Weights of a small transformer language model.
Architecture: LayerNorm before each block, learned positions, no biases in attention or MLP, tied embeddings.
Training: a variant of SOAP for these matrices, 161M tokens, 4917 steps.
Each number is 128 + 32 x the weight over the matrix's rms, rounded and kept within 0 to 255. Layers, rows and columns count from 0. Numbers have three digits each.

# layer 4 attention query, 224x224, rms 0.164, rows 0-124, columns 112-223
173087106120173070180134117058063129129172116175153097147156103152064081094108180135114079128129099171110174086070182148159178111184165152127085136117181150121112146152121120141092146138165139132169096181120112147101197116131151192170163157116116100170123147146098105109131093120117106146088126069127069133144148124094173145106133157061
085118103122128129119186148137084137140069034094142103089142172095083154100061119073210126141180140156079131044180137104095132138123163140117162188159088056138142146123113133126056100124105154050083197173165168174159178089120129128128123165130093193149081125179113112111149165139149114100093128248135229121084161101113150115113153156165
173141115101120146169140167096088117128157152144135097118135176091115131127143115160100143143123067124158134063146117134077118092134105099074115132148140132107129158129143092145154163150146118165132071138141145121113128142142094153199116146138126104148082127103134094087107138187151194164157141117113078122131142131117099121084160114139
168145119139079100146123126140170125099134091160083115096103155099128158089117099138123100103117105146099087176137177165147123154159127125100128124115091151133166119145162137139158154035138121118148121122116164154131113118117148127139102113155155154127146166136122177148118127162155118093100143142157088143118116072174137145116150131082
083123108105141106099143121108181078142042129156129255184082106166164106108121097156109150161151070087055115137172091172122126098102098171134165127152097148077123127198134132153147109097145163108147140151069082166110137096131145128160139123106178144099110129117136101095083095132105159120035124191095187113138171168082110178125145168119
147118135147153177165197159125155071118121123119110160173114099161100089174167198148090135118122044138101103158122088116123192077135121114092061092190077101136150074122123131098129166130194147105111125170093177118126173116116129120186167175069076118066155097117128168108140124102068115139139121185119050123161114104108083116196156139112
162150096124128134110130134193112039178125091116116134103075075093139115131150148132147103149101122137092204154110084116107143158180157125090117118105112144130078127092156083119134157147134129143089137115069181126121140101102085096093144145133156148132133116126058083111175138145150116048140165114145094180172204141130127136087136155148
119164117049077078109078069125148138119126091133157118142126106101143073104127089167086165142124108095151143136135155191176108177132078100113114127105181166124172128097150099091165103063072163137105151109128113144140108171147100134141111160078144122119108137148091162170160089118127165179078137131055149206160121136200070122074146144125
096102229101113089156126133142111147145171131098117134150182153128133153100104104140106058087152115181134150142123201155091125118152147106116168075161138123170127166137118127098100151128100068111087112108127125127084083144165172126053102161127094150168176153133143108138162170086112076101141127173130168145119153144063071124122157110116
173153155197111123167155079144094111130133123105107066095100173171159153153157132127115128149111115101145186154110115142155122145140148133101124145115139125152141150117108154110104024109086067075121112124081114163113124175114155143106102144139153168099175115121110177064130153104098154097099133069134112117069062137123150159181092114141
073127104105143094135082147165172159128127178192125145129174148135165114124141131173172126130088126199105093141108079142102120134068101182190116153077120171085122140111109129124102119148175127118082103141145159114130182132138094090172142105097157137160123147142126177143208131123077114116092079130117141162163161141075078173129122147136
146165198122088066123137185129121169116138111113152167100125165163118144147109185081163150133092154102144113144210090123036126117146123166159198170121180106175072131196101172124134103153152067121111103180139166147128098137099127049153135167149107085152168174111166101132158109135106170101186169127092144146183104151140173109101108147073
140046197125101119122143169089146135193115098207185146092154117120160112133112101137089181173152155164191092124136112175154170097100150109128112080087091123122146145141137172166206154080158227122105157113145142173149103107144096173084135137057145077129181100119135103125174084144211147136079056102100111176113149135091143179170153181112
049101097080077119116144148126122171140086137137128103162184156128088110095162101115146112162103151044095104116101148176175142142146132148130072118125087111149140115158074143131170135160144093130100076153092152086138127103157121098105121108160153151107125130085201133158087210205164176150148129113120114145116095146060150171125179168178
171073165159168114130135150162115139123167125115165124093082112102132148128107131103083129128094118131112173112131086099108113118100113153114156125118131087088116076110108104197121126123153079143109179137090084146114119067096149136154087124125091202051127128108177190139167084167173135176122151136093069171139120172162119098142186144135
084146172082175145150130115134094159082145075096080111149141115151156162181091091167096163108129182159068152116171105120101162111107115136057163165125085138097122170112125101148132128105120171112091036116147110156126126134160132106127117142116146096170110096138104120118122151127141147074136107140168144096083211143162130072180133100070
186155152124094139130133137104134105079167138147127129172095143120117137164153126124127111155111166085118088135072154126125150113193177133096138150059128160130126080159118092139113162176132090071097073130144102126149133138047145168110135156142146132147119132163104098157119135119115125168111117100195157125163104101094096128087118136238
077189126140144112105092102089138138131186131121154107099123130133165166143103164153135129087179121160094071085120134143118135176187077105126144089188194098172160191070141124167167159124091111129161135142164148108187123088138119125116101101203132145112102115129129100176133071116120208155117098116145076147127095086073180157129110155162
170164062138161198075150088126151078106152167232125119129139152142101184112085116144046147172118195129114110125145049116145139095122079116083116114077106142173147104100207133124135135153152128090166109189117161114102064173122139125120117063101111196141151157115143124075101095109144120172135132124105125175097064169144168135101112153121
089109141159165125142122088132126140138121116163060136105136117106114106083164145131134156112129171145125063100087087191123126150114146099130119154104143132094146143158068138096167129121047156100140118167070154192087174134127125142110188145147107113138155089060177107181119132149135180102159084076164172138123133032078230140141141131111
114110100097104133115118157164172118143084157151126131076080169145095160080188151102181102096113093170121150109110112147114083117102148074124128120122132103076100158146174144091130089087155128118080118130154149171111094158205143094097101106163117058112106134128104159138155110131116179090158108133122117108094164134143141130119161083134
013109174166099139113162112165166111102129063103123150079104098082152150146128128144203159052099131125155106148094101097110161160160124125100110080129120132144116106147146194124148119085108081156132150154144099178113165173126107148162113107099159141157078125158071145161116116112087103138105105103127127141175164132105139110173177194127
128158060188160131113136106142126141129140128095149164125178132033133132166170134148153157132104146134130106113102122058147121093104143158111127142146180123123152138090086156041174125173198141143132108133115093129142111102037167120094123115122120133136140160138218159113098141173103117088115135119102133095057111143085098166155129170047
162092122168122161132126138112187139178075176143094145135101136119179142143077164116121130156076112160156151137140120124146132117121070144125151107108173119142121100066094168134186081113114190112146150108108166125162194151117115190126101119096087125174141093180129127102087130121134108091086160135133156145205138115167123135140147132088
168123161157131121147132145100151145149142111107143106174133100123108155142135085184087123091154127126156097130079125134136129084155043113126102138143103142136147103081134115086126119143129166123181161184081127127092117125138133068122148112154167132113117127143137175062120142147141122160142138141112139114079124173069154115165073088150
138122123127114188148090109206124217101094103098117173082133192133090146117118139107175115110172122097131184090070180104130078167134065131135146096112100101183096186126078160123157129172130167142096132172177146120125111141185118116117115098134135145115063154080153122079091107127126117112152080112125072133143164141092121103121113045058
163133154129166105123089179141124155112157113083163108130124159160149179099154150110143096150126142122113110195111156118121181060107169115147149124102155164104102169133150156125114142133101109130143158071136142126141099144119175100160112135114096139161200083105142124133087130112123106184127121102153132143160080105102098164142166112081
147107137160129072139099145097107138130093096099163145141132131086184127138164173133114080126117112076117158121096108091149133097143139132110158104139097116170111126091113163104145117127113141129162139117111094103089118133120144156131102129132153138127110142129103085123092126147161111161104053139166164159168106123106156097120123108121
119103130138084116084111074154156137126079153106133094160126110156141096086162130124102110106108137125159172166084145148105124139074098170189139173109122103138075179102108151105125091127102163170168145127158045094129115122131085143095106052150141185124199100184144144162144105126116143100072178142138114088134110123096218120138173158114
148126120152145148121166111184127120133125153116118121146107074179115134134140161099119146170152090062144066167160140148160113114140138174138139203156085085089117176153150130077164144168153089156096100080107133148112123093177122157141206146067133170122161118146156110119057102155158100129131067095179112116106108080190163071139130138138
158180155143090083156105169127141155115138057113129067089105195126145162090135121142153148162072134146147191165163142079120097078128131135156127101192154071116145130130111125129118150185103134095112065160071139169164183159135121121200123127193089126175146138133132073160129149098082091095124137206201041156096096152150123180100153087114
094169117090126158115110205147119081092133124082145155165120127161128093063129117071168087111141120094085116151083174123143134166130114109124167139172168151162118107105052124133126156080126106125089157125116106118104123089152147140113125097114168165111123103150119117134092120132149102155108082147099157117175075092071169169145135113168
102120153124134125148167159162089117110130136201152117125100168047084115156138133104125133122172118103124110141143126134175098155132146146148129118113108129132154132094175100097175168137106145100122128107154100093139155133147094130101129133082148139118113128128142097154086193070146140173150109116126134139100089101127137132067099161092
155154177139188186024123118114173094118167153130116142185031164110178115161111154138084160141151198146085066087164170113071113140109147132120182192070138190154094202175085099167132156117204115201087087097142123152168094148177171065150089149151165103058154054104144105060082109167081089140186139133143142125155143137117143149130169112113
127121102074084169123118118143143147112067128120114097122099103114160118134115140142132083148173117136122085167185089120108096073174143112135165082134171150142094126058076172110170177119125147166149162166090152139097141093108198078160166130112144115095082088107155137145132136114121119112189159146088173133098102111135113156130108145145
122146096094055157145149115125147145162096096070069157132123117106109111102109141097118135151115135101126079122162089175130115103111158123103098096144163188127119126121129144129119150080146117129137128119099116113160099117137141141089098134119133123110128128126100138137156092074123134117098172151086153153128082124163093123160122138141
063114124165113132121178128177099120154169078083079128114156134110082138149122158156193124068102139139152171138163129122164104105128161106097124147088111145125117122109119138123088032191107156178190146123118110146068112117135108058156152046139130115093127140127137142147104141110135125232076166119127117115108162127093155097092120117096
132076215065110114125108100128178123171120131170139110097187142120126142142136185137139104149148124103125096128137089110144149137142157113130152068024157093114174118135191141089169110128140150157102091087167174129124154101162079093191111107139163190151124122107172093138132156117080135106138177145126143119108096083134182143188130137131
095213109155158169071123137092084097129229112136115148124146091152076181103147092109083135102158170201098058091158088058153099156094169152133119172096121141099102132149155128146143117141181162124096124147145149108097155138097144098124160091097117151185156122129123111150066178158162151109127102081109144136146113041179124097147072066138
147129139110158103115145103096100126107179106126141039055121169157219113137161124137107161144150151165154217178141126097102078207107121079159119070111114152160175077091135124081149076137132116139169106227089096132184074116074121130110115139142102081166187187147051112141142084138159125120162098067097138128180115130132141099125089120122
152173150074115105149118114158135126133076104121104098114112171170185160137153158150208185078107126044156130193112122113151137141111117130133145054084120080172078120108089119096132160159172081101093137124152113098088129148193059175091116125109137114148118157067088129141158117127145145169162144136167111110155104155123122063136095092111
099179108149116035124154120156146126131092164154118190123077135076156138124132177181147116104093074110071029096133116189080145206176150147164081130085152131122094166153092115148137085170116147142170156167142219128132126147116167138084131100050127136112163198083089183017116114085083136083077170138087094146141137111142092130127172140110
191180128141203064122155152146110135130211131072130099156103121063132121108105135110116113169131104096129107155154097091167126139115110171120072097074115142161107190079100118099119075066114090167134071112060145180140087098132161096155159107167160158131146219136140100071138124172162145114115178165112094145102153121157057143126093139096
129157111142062120205120112113133106109118129142104162091129127112058168020123129142122152106096161116132054101135150134100140165076105149110092152159103140158110131164149118172139182104113201161081176141130114172102079183155137156140082115092183120120125141064158109103104134106119087088106125138071140099126185132150138114131135084143
120166117100152105137179159095163125118171076179149112158171147149150101110124105181068118055179165095103151114149055152164143109104087141136122175127102096127096068111105162121113138125165092092106133182068117131166215110105116127191097126182107142122144128194153088114136154128082124142068161142160153147148113103070121098054053095201
125112185192130134072181124207037113146147121090104123084081144098120098116100125129137122089154149115160129139105091144075148150143087102120084178124147082135125079101160132118137169119117129174098217088159089155154157094146158085121102132099117141115109121127135099194131154143164098110169134121096136078122072124154072157168122144187
133142075093077104156171149144109188133126134196099177092170161164137166116173091116166134124126083155162102087124166182152089104113118106162119109096147128091159107089127118173101144129073115148093165148108130157043129125122122120127087190159077166116191195121130102146103132193079120180179168187142133065152112151146113096149117174132
180160129148153145116108019126141100127212113166121119099112094146124124165085094151186106156147118163168108127137135112137125105079139115166167121130173150198131123139131056156115162106148108151063144088129148112108183156081123176151127160145130132112180132098056129122110123148098087133140112158109103127184143170103083110125101144081
094133115129128161147152091180105122102129162131122106114076151126137158157126098122128131116125161114127142125100074100060130103116142133109115137132126128166111093110086123120116108133129064112072089159148106108079168141135129108184114106153147141126124106130166137117127162154109097135124130112135143133172138159119126103122119154127
150115153080121146118099163138160096099142144093113146162116113149139104090052092144038095161101152155178135072162146079142129169211094148105192174137110160124077127127086075131170133102135165175124213135160114120147107152171122114168097110154118123195102130120133146175103183094092096023093096122147114179128154129118136055092119135114
158059114183099148080131110153140123115139094121102130072141177062124135119143135181127114204145180113102201115171094084065152124143130123085156136146116129169160117111111068109143147121163129104167205111116162145081166162192084122172112178135114144063124159162162120123151158095120115156123088124096128099142134172074048137152147068175
151119183138105175110147161128191118090178110080117098106101176212085147097113091124185099108175146134136164140107214156103070159175089122074151125192198155098121141132131134131085068090105122107076123126146199050151083136080109068137165162171135126096160176109142105136129079173133127159127069130090188101136113108068115097136163133118
163108125121165105110107098093070056106119098171177148114105095088117103103141118091158100107117164095109154087101098074132113097136126160147156167099096119125096086168173074144133138092069109169098079091133148112126120156148176181131152134175134129126126170144135068132158091180131130106169201069105139125113150127116135134100140132132
111163148136133154166075170152110173097095098118153105159140125122133127097163131156114166095140143113135122148104091098132144145134171142108112106099131169150159133137148119119144097167102134093127187128147136092169161103162142114144131129157165162131120110117158185090144085167101115144084110108178148125152146142142138149123117124148
129100131079170147057100100134128069101111125112152139100132126154135100114080113101116139081156099148160150117099124126147092101172111144162114122135091120155079119156109135109164138099068112114158123128143120150139154118143149135116181078101114088133094192185184147081096139110170182182078168160165189092143134124144146090131121092116
181115075193086162192109099159086090149138126115102145145153109111060085140156088156082167214107162073164125089149161104138117133151124127130149081164137093116122116108115127068153104125106146090170164156086132116149135089145107107137149109094147140202092182083126158092092163170103115094102125106114141108154111119157107103117115067209
127154172157151142135165094135160082124121104112185157126121112116116110121122168118115118141145139111115160192115143197083139158068155190112203133142180143148166136077150093119161118163142087102084141190110088141096066136108102156102129107116159105114093110113136132143066092123150092140162084124125165136079150141114138070121090102145
091090063098092146086139087157187092100148120154154150201102069155135112105132135121101155194118084096176112126154120126130130147143075149106146171039169134125118167195133136202161163107100092110070159086169133098183133068118103140131127136092057085150169156156160121125137074077129101123128121098112149119115155186167137139100134146173
156095161154145126176084175149101179167158146172124137082087166102159130126111114120134163156116145112212137093068110139079125149062144169145129148138132035120131131062154169110128056151078183129114109166180145098156109147113125093105119107132144091151122133134138136123149122099146128118096133167114107174179134087133151089108084125110
111172119117154172121141119110122103126146091100125107144134169108082099144137097116140093115123138171125105158168085117086174142159120118158147123144101131125111186123141112150122163106087166086118114104138172104146083175122153154088112155128097087161069139083151150135115115134088193176108151140138089114117111120082155101106148100137
154103101143192065126102126104071121124117065106116092189121140121110156201117111118142194156177147115093142146125103100119158143088195132131102167084086148087089143074115214120132124061133133099136216115117092139094182101162099157179092115128093177133090129098121103128168092135062117109172053105178125103182126163110104155162118161104
130142158104000118191101064123129150152130141142176109124133158157136114128131114151074125169181145088169137154086119157145160179193097124107160095092132103152134088092142163195134130192093090187101102162081191123115090129125097138143130117126127166147157107126120223186115126135132128171158167136130090089141144070129161132129108130127
057160119154185159128124087135095129138135200140123154076168068144140145088141150171050185123153177130042122108094159154123135103090077133139119124116066198071126123103145091121126130113121144149130136074157173121005072181112135128132094155130210101156104151114129167078141076082189172130121130136131120157125153129087098105125133158174
113150109103162083129126148064104106079188154054131088106217121070165111163146109129161132136125093168154137138084172097094085102131121096217131047174160079168152198158064122091126120173119116117125154129094098088100177141114157117125142204164131123144166129123197090125085100182089092148114127072115193149111130077143139145096131114157
083160109120179196146113109109115186124156084214061153135160108117098099148076091100096157172084100111167095132174065043164154126129067114142117122098047140103154169099131087124121117106190105107116134110180085133072144117107118106121174099124104173105127155142112133162153109093168157177130167165187151091108123092145140159203129084113
118105162134205108143118040079110186173161129074066095070149121149162162145148123157174162108090160139161086095202121063146114105130130172127112101156105052116186199095125141118080144092172166126094108164143117078090128173176090136127105144114127180169140092121100169152161100180124139123084172194085106114145089105173078080113137150131
076090106175110202170101129191094113208076075128134180093148050109147153098113139141030183129076112150104141181159112071148144122118118120103094109117100082144094128202108182140141131166107147128194141149125094179080175124114096104192170163088086100169107132114094170113079135037162111126147113113168107155122107163154163117116140138134
117147127148139144129152142093118105150145168129122068109121118113136092151130136142119091142170163158121146095105101111086134160095129101112120133087082155114149162148109112089172083128112150099066161209111130155121126110125126097143159135146111132118109164144122106068105172158152117123133120172130104122126143144147111177125099121155
126181112160142114117188126092132092151100164112117151074123127111150074046131132158129124137144157123146161123079140115160160144153121173152111093123134118131148117083098112233072180116150094134119101160086113162186101166142103183104076142088159116121118131069122123121142207075126168108139163112107128081124192148071101145151135100166
118185110119097078124084104139122161102093121085161091170086113130141188172157134153078146215110155121173113127168173048129077112114089078171134106106091109160111062164107119137114145075103158134072151125097088130145158132217151067099114129187124140125154083131205117155075142132115065135178116117146137124119190105054144151102155063108
091088174125067114116102100131119178117098128140147117118065171164115146147154170133087094106136098085103124134128101127117102145106210134137118130134104114146095142143158138126174174153095133166134116143179103151175127114119109116044172130144072114139142123167107160087122094088112102120188129152153070169162157129092117141131104115140
149151168120153109170117141175113154147125140174084200108143100096109131153131088143085154108171146190124152128050103150173142107026069126107110147072117193116106043125151138074187185145097125106116191189116130126082086121083137116220132170152159121146166128082146191121099119113135139082114119115116081183124138172144103078159150092181
155103179156134110125158134095144109190096116112116100163150128152138170134129137064150051094152148103125146112130112156113152110200174135099141149165088162104134106131077102123169146129169117189098140126157146134088077157115095096171111154176099129123117155133102151199102150126147083128177143144141093175104138177112065112125107090054
155167150052112143058130095157064171080231111096133118193104220159096143121111125132089078127109175135159098120151144123120142108150125121159170157138189123200124134124146106110066149084095124110061134135108164139120126091134184138101134115147090108147111120157126110093130049128084077153099134166138140075101152152181090128102068069138
170174165072145137102090107083090161095164166136152128081145145086096118131204095114160144126062101146141091097105183131131131160143154158098083121182109214098092093093142133146162121104079147175104182100133111164179128150125086132097184090131134135168096160099201112152119154078097159088112058147134059157108149100126112137171141157121
143202121164199135134166137162166154142139073158185124125129083086137160062118136129082205141148167159162165082138142153127107199121082149134107053134112100131090097104060112145151181109157175151098155063220097089142138087137109133138103050061213158163090104139159073176137128136128121124123118175140107177160165133140138133134139077091
075083106133110116077109129101118145175145103138124083142115236171076170080087097143158081093068138104100111142107146111221121154145212054134168095120097147088140128151149123096158152074186170158081153103094135156148077153128211077147134114160140180145082137129140171114176167200134144061115156121135155076096096138147085132114108165158
121118129156135121135114141141092149169069143196103069087135106151110151141138100128096120079150087146137146142055191110158136117133123073112190158112188140048105108134183154124150139136156156135119158092130113121130096204149133140096070117081139103108158122096080144158116102167146174153184121112167127072131174145157156142147178125171
150101143170158053118128123091136160144140123107122152124177155128133122073174130157158146056144150198056178137060163150087093114132120137164102133133155124087155181117146151133089110157119080172169118151118129169116136117093142094147093129188104139142116135140168097149180147092152186145135110126090140180109086161179138112149151124114
096127108125112157151116148132093120117122171151149114109124143105163100119118074113111157095121165108115147092117119106130116152127143108111109136073136119122104141124105081143159146159117131110112138123130114139168188196126110139147138132145109139145124127086113132148091128169109113096150131121120122117160143131110195125102143160121
099131137154123132095156116158134147103116109094091186107130159133122115115171110120061088085124158123147135143178135135122120150084133106054142141235109158181119180157130157125149131149126125181080092151104141108135153124160190128097116078077148138108132136116096126127136149126160161115056157156154140123148107110154120098134114137151
105130143152107116147159170162079098065159164105101141055100161087186170146143128188154157093174105103119103122082115164130160098118082115090106102184139123179127169180089115102111177147143153086099141065086066115080139123145150100164124091115100155103166139162090134184134173177185156110101100154155160110111103137121157169138154123122
180111168118192052125098155155104124107144162136157117070181111130144089123160120118125095198109108127160087091167122146183116128102134131125121107106092140211138101098101110097088110143154078172124122151125123123114130098144090140130128136135135108123148082124115114139114120178138150213091139164168097118145177132150118149127135174186
122162136079101116125078122147176141184078128154129145127163185078161138065138141140173089137096103128139120132115136131077134127155136142131136162160133127167154110138168138137200110097122114146161180103136190095149158182109128116108109179144111085058023164122128159127201093110140138142107147088126166145085080078145117075159170167135
138080156107100142087107090196197119123087144131062157124136169090107145108133089152131115088103096132101132108137059151150105139116173123095092097107121097175148121148158078161123185216178117102155186160168162134112140107156163109106135177150172106122090147088092136140122108087127142162093148113104154075111100042102151147132178153152
199139097169127113173123108147076112120117064122130144117131180187066180168139152133167128180218153138140140144174162084115151086133155177102131150112140096162080077096090119132185107147133121117110144141143119145103166157108076132140114094198126148096181160073077073144173176151125163147099107163088101122138151118150065115180147076091
110119136137119144145098112092121129147112094131145055098114109153163174125137123174114140076142160106135127190159152123167154136080159111109200124125167101148132149204114139114138159103139163185140087074170135116187148154155155123120128129139129100156129162103112122115119136113145132169117138087164126079155159122093132134109080126165
122045073091082134131095119089143132168110151139114137144109116163081118140080114095132150155135149172151100130129143116118163144148086086148111152119161186172156168139168097136163181110088153084139151146078107213192091159151137195173098220113132185149152101090158108148034071234196128094188126127108076126136175106165080092142127157135
116184168128139104158139089052106157095126070146127125111162082126114141150097135093119072134146117165091134116130104114156130144115107149115069088069106146117099161116089156047150085066133116133164079117124087114103195144107128085094172097072129183125107160100087081118054112219154172148084130091128126178132144152134162117159122159114
159199195100118127116150142154072151195076169130093140149145109148136130097139089037125164143134099179169118127132118163171135112115146202129068091120136160136122148120171147125155100158127177140145100131144108154088106131059152136144083141123092143123166064123166159125116121142110141158126140122124160175164122169163177146119133114104
103137103153137091109147062170116119152128126153135096089081110073129181078168141141187145154119092131145098119153078066092161143127179167132157171156149148101125073135166188100074099160135147107169128164138135140165091152105112142191160136038120119170084129149144105093135108201086124118158107129101078132129174128160135119127195135141
109122156129124134146118159106125128125139104119130114137096148120125123146130138148121137134147128134114133128114119090121122133130137120135131098113100109132148157146138133118140119123114149113104091150128127126115108144125141142123143135141129123154117146129142103110096125143144130162154126110114137127120146123111138114111086097147
070093156085136138130058133119163155140096133139093135164087173201165099126146084113138127118167136102144145128129083110087065117151180081175086120133131097186120097156158149148171137096097144185099123161170089196114074118157118105150118157162135094116105132186110091167121123086134108170139098122081118102112142071117144116094127145075
151072126104121129177174166084084149186191123127167094160094124152106145096138098071102099107095144148135085172179104147178174123135120125103077138164111188103115130198053122092043104184103124122153142073064148117082139131141142160156204130128081085147125096096143149073120143160158111088131153139152175179090138108178109096139121112161
126128169149134098086142143108055092080136094064104110100106141099096123116173163079159119158169152118152141107121144110149118076158166149129145154102105196155152163138132105138060108157128092144093120118189115142087083120144148137119152128173107137135143149132054131113170206134084140154149115111111152126124103121080155140137112125124
122107108175138112150115157161146112182092137060112124135135124085088099112165145123128152106132104162146125209166116145091183124147151109164181091127108124103115121057183093063132159115099141138126166142101137181171085145156145158101092105118115147146076153119123142126175153106133164184143109166129158142111144150109080124111103189173
115212088167169095168169137190138133185121148124080162168123083165084199127108115128120112123157118120108055164135056136130135118121102129154115118189134141046137111106099136105061097108113116132137099135070174142052094073127143114121124068143144158149096092122097162108135107151083096152091163175123199139092050067147162139151108137156
105123151195198227098070163050141125102135194035107095114241143155176209139118109187155152119124187101135183152151195101158105106135164121204110081184122096170097091195098144129046181082093178193092066114094051089100193122143108124166086016105137073147155155136140138139165132095075169144112142042104199084126159118120197138043101038100
113230137129106155154112141135080154096119165177115102149132105146151130143083098125074140161114186112122152081112167145124125118129080138130144153163164107086136090111088199131140083108130156074119117149118124085101178139185138143136118088075217169125131113110166119068130071126171124118127154174141164142078149105122127094075108103092
114115084098147173154121136097136116122126060123155137160175129127135141162151093145121069146102141148149136142060108147131150082127088131122114103128094151112108128135105113119155103089138106097151184125138124117120130154170132140154117148114176159157113135086117147118123129155141079116117145122127151115150070117124093122154055163145
158147150113113106132135153102100069079132118144127095066174126167120094117140120157115091159107126128130138066094147188169106127135155114115095137087074129084096119115153124123133127116098091071179136134123081123125112117106104141165110135183115161116171093103098165130134149128095156085164124173145114117136169151155102167123108129141
150123113054143094151104119109104123169135050122085079215102156087071195090083114054114125110137072157128142146145135121189112119036079183095122125151120127108173172142144161197133166145176096126098120130137061173101127105141199106177139151101150080092149123108125153172128158135172097116107176187122125132108113147137104102135140139127
159111129106175132114170148092152119099150148140130164139170138067147140098125119188119144148129146160094141080075157143040106131167185178127113162201175133149138107131166134166133074134127067100126068182111166085112137095116148113135132132132074106073189155171144112145153097107089148126103147147100153120121062140142083122124142093133
197117150098160148150095083089074077165151220207097151095118128116150110159176122195153177124140116170137140139121067124147119056120209156190183183049179100072117082138109096081089145132127101140142149104178119123127103091135100162142067113158118139141214187168128171133135097034124125185140117092147129127124101190138135132076146112097
110093112156162140106156135150129085128146153076120161104127137089139122138157144137116143142056126137112184104153118136106125129091168104140107093181140095115138115175063150140062123172106123099177095138144080107138161143100095163161115086122142084127137122114114167109198141086072159077115131143093166114057104158139137085106090164144
151077114067107151184088132136133109133119132046128155134138142158130106079070157129139143097143122068100117169093137175109146132173112103093187130119135173159130133073166140143125115129167140143143104169201124230144147113120145135112058125107071156075103094124153119123112132100181183072132145105102175150176115112122085135150136167180
161172081135138165136094118171172115134159102160143115129103172161069184121197124153117061136072092084131052116082120102167133096170146124093180152125150104087160138102159162128110117148083088142148091104144178119144162124139144081082122086130136103121132136144180118149163075123096137112073142108150160120069111115168081154108157187100
118158128141131085119081102036154066122133092130134107143121109077134105134167075129178139166138174130079075170107156110164121124124221167146147197121128125088119108126065139147170120145130127114069139099110093136154099174111089053117092099121117114087097119152181121139136100226064147129159103142147166096124132164116123147088112080141
102098116126105101148150107104194133126110116165086119157136121124158120141170169135181146078111092114074086106078191140124163098132176047108103117139164094106174084180165138143131104109132145073148094152207179029102159174086123141096098133073195117135135134079111112124144131092119140154160084133115120114160099113114148157094107198141
122113145121045200202112085151171162141094112149127131088105166135148126083194101148064146061201137156114143104138091195164136118104125185095200069164095115126085147147112128107161137157115089127139138105163119144109134138147155129120134100185140113076111130132153143173129138071158134110146213111132117067130083084116119157157197141140
152140125195142139101134123167165115103116126093093186063121122156110121150128197130162111130137129081119112172099107112149108118153150068149156129123131106123126131137161151126202142131090139112085111091118086077072163180163157108142187144146148111130152128148093106173175136101127099161189092152116199115086131085118177130110096082215
147139117107162145170080137130097150130112126126119115124122153158147126168113090087141143117109079113144132147138160102116129145126130096134122121120131158154069106148118094133158135158105102152103183115162108097129137114122109126136127134164095162141174109172129115141105126197083088126146164152162153163159181112141171124151130128106
142152131125062095103129106155134092122140081104139091068172097116164136085090152174192120184168152045092135125135159155092153082137140077134106139141185097194184127146097101092102130184082083068116108177152110129117204148078098157063157183119117129093129147133150145179149093162177131154082109107161086107082186118114086156131135147092
075175121132126107127110125071098109170140137119179090119112108014181128098131184144159104157103094154160096133125117120111176190101116200168126077114080177110115224153117096092133094123141088166129110142137112099133157107139179074116111106132116174128134215128131142106145189167125148129111150145100106077157077069081112138079159133166
154155058140061084176133198134148116182066096191141170146094128142124120123185064099080199070147168176150128114097123127164093155067138090097094160080123159148099122097153140098169182192088186123150141122143113083199142186068134130042050098101174102112056121143100055168142135129177205127117097119182113146118105162132164094130097173164
132148183107168120061059073109168156067205191141127107094213175081113111182128090170132172197095152145140146101140192100101146016125146160211116105126094056122165121134064095103098179149193125073064071132068112121151157068129074126211119147089138134143196100136094156121163113076061135129170075113162119069106128100172132091182107120116
184084120100134118150147078146113153144100153164148086102136074145158159141114154083132148157158044130126102196144110122129175072133089079122137153150080123117113143040168143124111166069130107141091138117158117103087164109066078154146122123156110109145149047099136176131138134175123120175111144164109079122099169135154130151120128131131
126110120096048117146058123187139102096164091121207042100119194123178167155177118146102146157147151103071140189132148111143120174051110099088155102146124145192081117131093139105132138171106138145138159093112138164093116123213120159080129097202138119069198148115096131171084146066107102128105076113101113147102154079078164104174157090107
147097101112138130123102046192095180120126159150172119081102059093090147104175161143129179109082117159107112097082156147173117192131158168124094118137138156096110127127137170115105091139190154132177125091112152140135118116156143206131089067095154138117131179110161103080139112182095126129088121099117068157135185088191171100098127200110
199116132146168122169111129137104178117103123133134082203138196084114117124142147147199189138138176154140140077104163100115133127165165115204112156246117094075112147133127158082097092178107183127120094115136186111124080084131098142125121115088164135112066163165182095043090139142101136171156113230133182133109125108167176114073052111137
119096124190143148168157133153105091115078148126082157062173129154087127150108155196157057172141052194082122079146079056169110151169176135110088156179117114174129155155114087127104115133186159140114155112078132155152121148115132150197169128139131101100106161101131129125094124113092172189114137119082138133071123122098151163143113153118
166159127151073123143183141132087088113105131128142122125058102064109131099102133123168076088153175093107054153105160105146137116153151119104200162189122114147122188091119102108139167044127145118068143113067122130108123148130164154178132159127164184126142140123153180142107194088095129073149148164149094162102094139107125162101186071119
132128170106134090114136107131174140120201123085137186137194120081148122114108131120132051049055077136072155102078128179155116179106114101122080057128117148133194125097184107152135142084105101151167084140097128151070122104070179119100080128152190155155084124124165123128148170159177191079082124116180153161121071120160117125160126087177
119122144136093095119137140150115118117097157160102148133112188129146135137165131148132120122128150126123113143124088106106123128115124127117160152108126121131095107119116111122146107140160110120090079140124120110103137129116122144113126120126123134148127125111131139132128145157151113121124127119157139127168110134134122130133159108114
124131112131176116105040156147062141088164106122118095085138113123037097139180066160153150106101117134113118101163121052168112072084145105109119068116111164108141104123138176063070134076124133113156124074113088229133074147130131104059174132120167088134180135147157116074172159117138159168133108207199180077118035131116152226162137127135